From a checkpoint of a small transformer trained on Wikipedia.
Size: 11 layers, width 384, vocabulary 4096.
Architecture: RMSNorm before each block, rotary positions, no biases in attention or MLP, untied embeddings, normalized queries and keys.
Each number is 500 + 40 x the weight over the matrix's rms, rounded and kept within 0 to 999. Layers, rows and columns count from 0. Numbers have three digits each.

# layer 3 MLP up, 768x384, rms 0.106, rows 630-652, columns 192-287
491496512437533541501423471508566456489489499469468379473426513498534495501492525516516476512493487522482558490440605450506447452494606542473543445418487481446435491485510501527565447524557497484534457460451455448492538515507465512479493513540419446443515454445522554540556492492397545517
505537528586513504524516482548490491510534479445573504526548510540456472493534537523446457474520491556525458473500476532500446585473546525479553503586537498478495553531474488515478483470504540481491485482557557414524478559454431560482461407469570495497563546564572376509477490523421439483
528410535494470454533542467452441462490528509457508481493494470548501490498564512460473557467504405493482556422476499483470563475438535489427437472473555498464574502470495516505543502506488553465439471465447503458540505473477501452479595468511478460467440490506512498510536512548507416565
520440518481508419453510472472464497512475514495483527630503551504511451442459509518606519581544480441519461539492501520553457509385481478556431501490547493541423579537491515506543536551525528481517475530494540447537466523470485535497560514409503518459551449491503481539520488561512445500
506525483485434477498457462481493499504512564525497523534486521474393450478483518420446448560517521499638467445486494442554443452481513447609560526449531487510472496479474503462384506528503551510577558496500456531542521508464500447537483518510610452509425465510489414527473488503503436482
491485521460508530479588499522462494495469546454546514531484602547477515533544466503520549535527535543498497442481479532546554428573551497522454552490506523451517467468505530467584603535472562509530553444528519491605491486499409503467446594527496509453503492545506550471386498503500587539
449482449522486476490484536451513427530528493493468480506514560547485515494449561438583441502524509513470508452505550410462487493562538514469487514436480521444510447454527481444481463623451533540529471560502438490495529516425513523597484444482544450483539459534441464518504575539460559459
463498508535490514507441540510477511565432513501530588487496483508484487498520506505515451515508466479521466487491469520491509566564522576487471523511503479501572543594504523420562495472514483469508501545511479503555547503449448521475509556499480486549487526488481465419512559546478502471
421555426498482491538501457423540602545523496464446541462469485499544449556487501493501480560485573438510545490437458504518506513445581517437415533457496459412531465504515555457575421489528450471541501460573548541489528474529534482467512562455546470560510526510455571470562514438454494512
504473506535512487576524400493520475427537519459411389528403527537498514498438461443483540488505522461512523461526484459517544494520582491512545412482482503538520491527480528445531470501484571526504399468461560594465507548420587515461516493522493464445497518539522474562521561475524403542
469478433495531510471500547461523428465554504502471477524494495574551488432543405463543516519525492494478546532482435559428554470485500563458512486481498547459473554578506549376541477528532486435489562504505577498464494528444419490487488475491502532507508528466640513578527436500517429450
495563550593495494474474406513502484472500443493456559551528501472540468512490495549560535467562475595523477461509527562473568486557466514490486503481464541515479532454564547569535527483542544497558541457553456560519520460517476481452522521526445487492475429527558515555524527465507476486
547507495604515488548520525478518435508495453579506527540469517491492508454480519571558478500473545483468474482532507592440537441542521448558503404486506547505531508570550506459556550510532506551540487537465591562472488447521466469486583481484509488459555509448478495563554486479494447495
535486539430425448457439455412430404402458477565451543546502417404530473469472509546512575494511471541475479480486423508570517421441564479406522454467530555463507377578505462577548511519557482619500525530593548481478459519462517518537524521580498467555455519524497476560520471428473503450
497522460505494557536538558473429493497550480475525568478510534510543498478506459519526466500563474477486484514417479522463529570438445542472456448471535450471542488491502536520500437519457511474525443428578443537490515561516555511507521538466479463531470531504515477575539411527495454570
480595531476434491556496502506497553535510554487464496560500533571510556465458452483501437471539485510475443544514512510466550513484519498457458478434476438506474504568505516526559518494566457468467582474476469469510545538528493482444534518598528487505503510524508492553477483534460530425
559498484487456479557515459492504498475537508559572516501453486465511463489453466545561437461458500484455472543496529485471486472487631549500526445531502474542506451491435493489474541498470532469567497552503547502475581524536502536536499450511403406473529544492563518457580518513477548551
529521506527475536501546453457435511520459492434487481470597478525460509502463457463505500497539572401485435505526459521476474520490426524516525490489567571515491486513553555572481566537468525548514567468526444472549531518446466520522470558541521524515489484433522490455450407515518460479
463529561415487421521449419489454543459528415572442621482559497551589488394508458561542514517526528570439503470501502483525445571581467497494532455530442439539455464559510437526518521538460472455565404489473522451578554498499453489458556541427469516528447543535419440514467553493564559484
536558504579499452486491547518454448438503471535484492525473513422533396542484513521519542582536520529487507546536537524513465495491552517504466514477437456481501520468487483538517521505525480525481517527501562559536507484475505474489488617556463455566531537456454490524516487435444531478
500499520575551492525467558495548491500460481555460520475485514516518491476508504506440478518386531573554502494537468492471490439544545492495555559540445504555432507502483443471562501571523499412465543524527572562478557480501423536452474511565485429455509496505505499535526445533529576419
527501501474498606534462579521521530562518492547500414523512488534550523592505425525470531520496504479521612458456542518490505554456494521558541508484478498486423543506544436508489540590531489564481461524542453528562509470488499561436476514442534582472528518509540526538524548534449490472
484461549516509487395505560548464490484523490529496491482507444429464554489475562518526540531497508490490498525498519478479579475529559487502620454542550444526503568552500429456476456498505483511563484518583508438474546462516534495430488528525445524481496415472487458462518517449477483478
# layer 3 MLP down (transposed), 768x384, rms 0.138, rows 630-652, columns 192-287
525582387475552491531591496449569572426474498463483498455546528509487478528557556492370490505482466503501445584507503540503545519500545456447468416512468539493562445517500490553437546551476532558414547512496486475512507488454499521479439551490541572527513460480476572482489466591544488459
584556533510507537532514564506418608484491485532531537486450460496544526534412496459396518519519434512620524457541515445535582527539493570508530522405511505478526453443495492488496586503512566458451504511473513528517518487515418497488514562522484481574511451486534508507476524462502471559
529525495480531523488525543500553524507521535493502437456580496450518520479431540508452475498443565494533488496436481448498463545494578445527466511525529554445433476519503530500444531531454507466475516549525480455506491473580486470520477591513482535499534499504512535552531445455528544497
493423449482541470546526435412486571491511496502516558542590467530536503486599519514517443471463510494507463542577396489510540534558548487500507403524559456507516509415436411535505550410480521480499536535504457561492498574463539509465551439488529492475491468480403515479555513506498552490
502515556514507609544534549544541481528481447481535469493456417465547500528443485425509517449513435491420509524526558492460530505509453457464491530564542502535561488452478476500572478544480447419496481531470510499471505440558474549488472541503490514484547575466577566435478518448556541521
509554519477458471551553586490519555532553504467512508481457578549491510468558529446462458481421485516537521460470493521508468471475469540482538448538446455520556502501532432455510445543592435567523533522466484517475488579461469499464533502570493494484489542559489476527445497461504498510
486536494494498484493524518497554541494503411466540517475496599526462405480487459501520578541514418505475493496556502543446511510456500515486470497461450443501528475546508532447446543551520434483486500500439518522522445565555473543515495492485532499464474497522573535497504480551493448494
516512469490512506510547469464522570472510512504565527452532524501498548500451537560505543524460447529428481445500474518492474503481522511484433533430516489464471402439487525537467582461591474486557480506469517528460455486482616524493514545470528575462568542509480475558502563425475603559
499498489472535456451488531510486437528569501571493457469516521519517489511533519459568524479490451585449442541516526514476520526534500459458528533519521544567483436506452505568478594506492494498440499515502538470554526555485461576517447472472472549456555479461537475577512543617526472471
421513515467569561599522476503424466537544563499505500461565479510515515526443616495453441521532588436492522498538488509503526514453529507527540529448444514483511533577413545532494535489481476485505408545451473524545549498584552426498431469516468437482474433419538500538474507523563482535
550525565469419489519495497481489520450424415524493487455520503435455590596492565467532520527557532579584568476522473516529447472477532572497539500452511499483473478593488499560479472484447569523482484469512539540534482477502466527529453448513511454539529481472543493452518470482530503464
500566471613474521494512509561558480528511444437461497539472488502488493606561498508533458503412487516462552452464504537455490441469521446454455544486449473493519543529475514507478477540506455505513445524500479474571529534401436494544468535565468519523474505482471555444425558516549533547
518432535449613539517381506519504452552657519486494430519469493553523515384502618506465481440563470479507460490552509477562546479529416451492550499498443449452509471517528523452451473505485464524523506534402450569460562552496482505469502532478520499504433496458448504484493424511529459464
465451582469438399478501453548422528512498523513567620497431492512514422516508409498482466510494481466544492497438458417576484439505507519441505485525455503573532467472476450479453480493462546509452490484472538408562538461518478410568439516477466498496496487446496494518450549477520522491
457427494585545540511562513492475488535543510570517535537497519473528472502456435560535529530485497544519473455477487600493499561480497514524509436521494554488554477479508507468500514480513507510487534519524498542518578511484527507525510450466450493547468503441500485531466424522508538488
550499492507475510458496494495498502480531581508485458538534483413426514464511577514530528429476553457487563530493508417477540477500485548512473490404575562518430487490544505481521472527522468570475521467545587440549479468519539504499520397483566465498524460460503479482487566506529491475
521455506543588583480491427469569520476451524509433429523481527511459474479466486546536563539522557481507534510494492477460512497561485573552560523509520490483530549497525480476535568508498542501538495548503519468485483517532509605503522410479527529455522588523517475522466542431502505495
546592430509555497519518425435419510503600497416432486393546510564496503470494480468518430528553494467465510396515476535424476412571537439478540504410540446492493501460571488536549463577592525465512479532441528499498527427473462488538512590547576512471528540495481564494444565555529467489
402506589491454640508488479517484524503494430546451465484606513436485521484480516447494487478502498490496497448440533473522458493488497471460542501416477566515500530532432490516523542438494505423520438495497483519470524410430549508474523498473521572541525458505487492523486505462428478417
461551434454499471467484426553525492545528497433491491527537447475505566429535491475514576408514494494429501454480455444506489483545491529510522484488519549503506542532513539527519526504473473438513548442503510447514495541502510532489613438463463550512439513591466544462488486502535471547
461485523512524456442457512473488498461480599499482557435500585390465504503478542470526554488481438640446487477466501520487541479523448458479546521577509504567463568514563545475487494431536461499576531600480572448495408508520431463518535479543519511526540443478555502483509542510529502499
486549505473532454498438435497502409495522514545461471505472488527472487504553476524499497506567546454506428552534521538499579532515485448438457494506491461520513591501501521481443531518505501474419510490471484566573495582491534457614511530545471465554484503567458492457444485450467538445
532456579554498598511520544492466508564567560531504539448492540470499515501457510522495499516468447544539563412520528510469528554522514508505494490555511489532540373461496444532526595562492486467495492542452557494483459488549520502507487522513518474459472509488624495421564473508533478475
# layer 3 MLP gate, 768x384, rms 0.1, rows 631-652, columns 192-287
535467422454476464445506492456446487587503547537457478442474540489488497527423452525514488555540500518501543534443557514456547502610534486520465445535547450593438541533456510477562516453428535478495487514465477509409515470506449572454496513530512478569484515450568504539471507530529476500
478496538459545511478485587492523553561484537568525405481404520488467503475483521506535514509462488565496535522478543530507509452493462555517567502543473518414495634447461499443518401507524443494540495563490483494529486523605527536535479485445508497526552504488447516467557515470523519490
501538553517503544543492490487514476491530512516512512464481581485450457472520500491477471474471492451480508583516432534533472517508494488491515485519477445495554466576521459500536403495548494490490488523439470458473426525466493500528419548527486554508477413493488522535482487459451545505
492520501519507455452493496473468460546427475516483476462467526504406483543484520474526443543466506495512538555548476474519481518546543548520462489501505519523441492569477476501506498498478508542520451433457542477469525515554453525502546534525503521465450580551427463529529471506533525479
496493479534492552508480507461590477510511464467488479502477479513444469560501507605494431575416508527458545520566520485514488523522529489542479502429465453456500462432558481448474478510503487529531536505487525517535499451483518514468503554465477479501478487537508505521466482459531523436
547559512591499552456540549511538555485479543547491453419516438461516447447465583506522499482469497501485465542537522497496583558477457496435514464529487483520518477510555573493449497502493506550489518541531538567512473480516554491451437489489493438484473521499542464484549526446515495432
608545537473534491579510488501474523467490601499437434541539526464525552483460492548527497465570576484515473501526477581557434472525536446464544496504456548590478496500481423547469490557447557503473507414506575524496549545517524473548503443541546549479430532489554434552482455475521415577
514487550532488535543523453505501566547501585450524515482517487552476465514483534626497482511488562508576570437496463464537426440518448533470453526558485480452488549564506530457517453510468502500450493444485492521514492497544519459491475537540542473523472489566518455436542482510441544428
496470490516495502516468569518504520493543519509470500516459481467490497530561544525531546461492477451479509431502460376599527459469545508488470411545480557509540501487480440562461528544445467458603520544435495495463540459493492444488517441507406408495550494514460496491458500546519456493
489509509490454504522513515510420548522507531481502469453583469492526517492509522499544483515552493415540500500502494631576477514463465494495478519536460522430455492535547513589472380514427519468508492513493454497564488462488526462486574565527472498523525497474479474528441507515476443510
495518565490475564522540475463515471499521501468512538466454557522472531547590455462567503537563423479491493469503514524520493498504542482523457434440487500444502547509519479473498557572528518543515538536498470535491404476511469513506518492548425478469600490549546503543483517555465500496
524495515538509490563523470514484451535374445568457490546510496495503430584435513437476453579425525531498507528533484513485553466544453532506493578498488463503498542595544518560493457535522470501543520533422558538504480457484509544497498501541491527492540527472488485566551516443483505496
502408508568529436522426527603539563552464560492528458480507492515567470541458511492417452522500499467455475444588511549526515506561447558469490471534532534534454468482438467457507502536501512543483534547558558537466381464491521464415468498519499482568599559510544537466495481520572500507
437471496557528504481556518477538527497512474517483471537490514420469498477473474581562556548481543540528514454505485489496561481565504491465498449493538530439537541495548533468504503502474477477529573545476562542560557520489467488483461444487438511501445521403510557485482440521520540435
530498458457429506486471499521489512479480546513464490540494468539482535479495460566475513499496488524456511497506552501474450561455480556566510503409543490470537489479612502500524518544512512494512545480538471506491435495457515514472516495512464454437507527491556550464481544492576523468
491561483517582526498472602518568504502488505456518435470542507493540526496461512576486568482505501489471548496506500545544584499575475518503514507507502470567497520511519500484533447488464500451519522532490451414408472448492491484421466490448470559591513478501504462519481460517548479582
465422461487405581566492476537565484477387445513501561536567446463474532508505520458535464539471543483460531547463529478519573546543467534519500544529561490531549523531508522476526494512485534509454487571539486540526483446504462501476560505569381525498585491478537421529491436522568532543
514488532491575493507456469501441463510523552528548546460586568546532491543524480526492495512512426486493524472469542462475509520524555485453533510528478451506525443538430478458538554533478523463515452550447501535466567426525531545424488548522490477478512522523464515468493571488504516442
495502522486509482531539509557544473519452495508561487468452591383555453530492453522497565543517552484455550480555495501486548420571482497469460556492500384439523492470492450541530532550584538549446494551501594493530535513533482483488506472511503495495546466545435541434503531483521489444
565458514500466465509506455520565455511440525437503433518516512515441525561517422504425519425524524508503525490504416506502499557581491486488544495595451476573584516515427481589489483502496538509488565467468557526465466550470417529522508496483464491491524493528457483480497462560482486490
543490584463519466486467457544467552440565488550443487518538482499417442570502466539562532512590472521496499503583527476490497478458508492554494471471522474483498540534529511441527522393498447527476533519418537435494567522532511447524511440449442484468518543528534549419522458497541457467
459551481510445505591463529530551576515450488523511483590426506557581521461583445514460496461532505454487505497521476531475484527519499460512420547428452547495503545495592490509547500468490476569528414494531490544521501477416482486544600469452498524475479574505516528559464474535602491543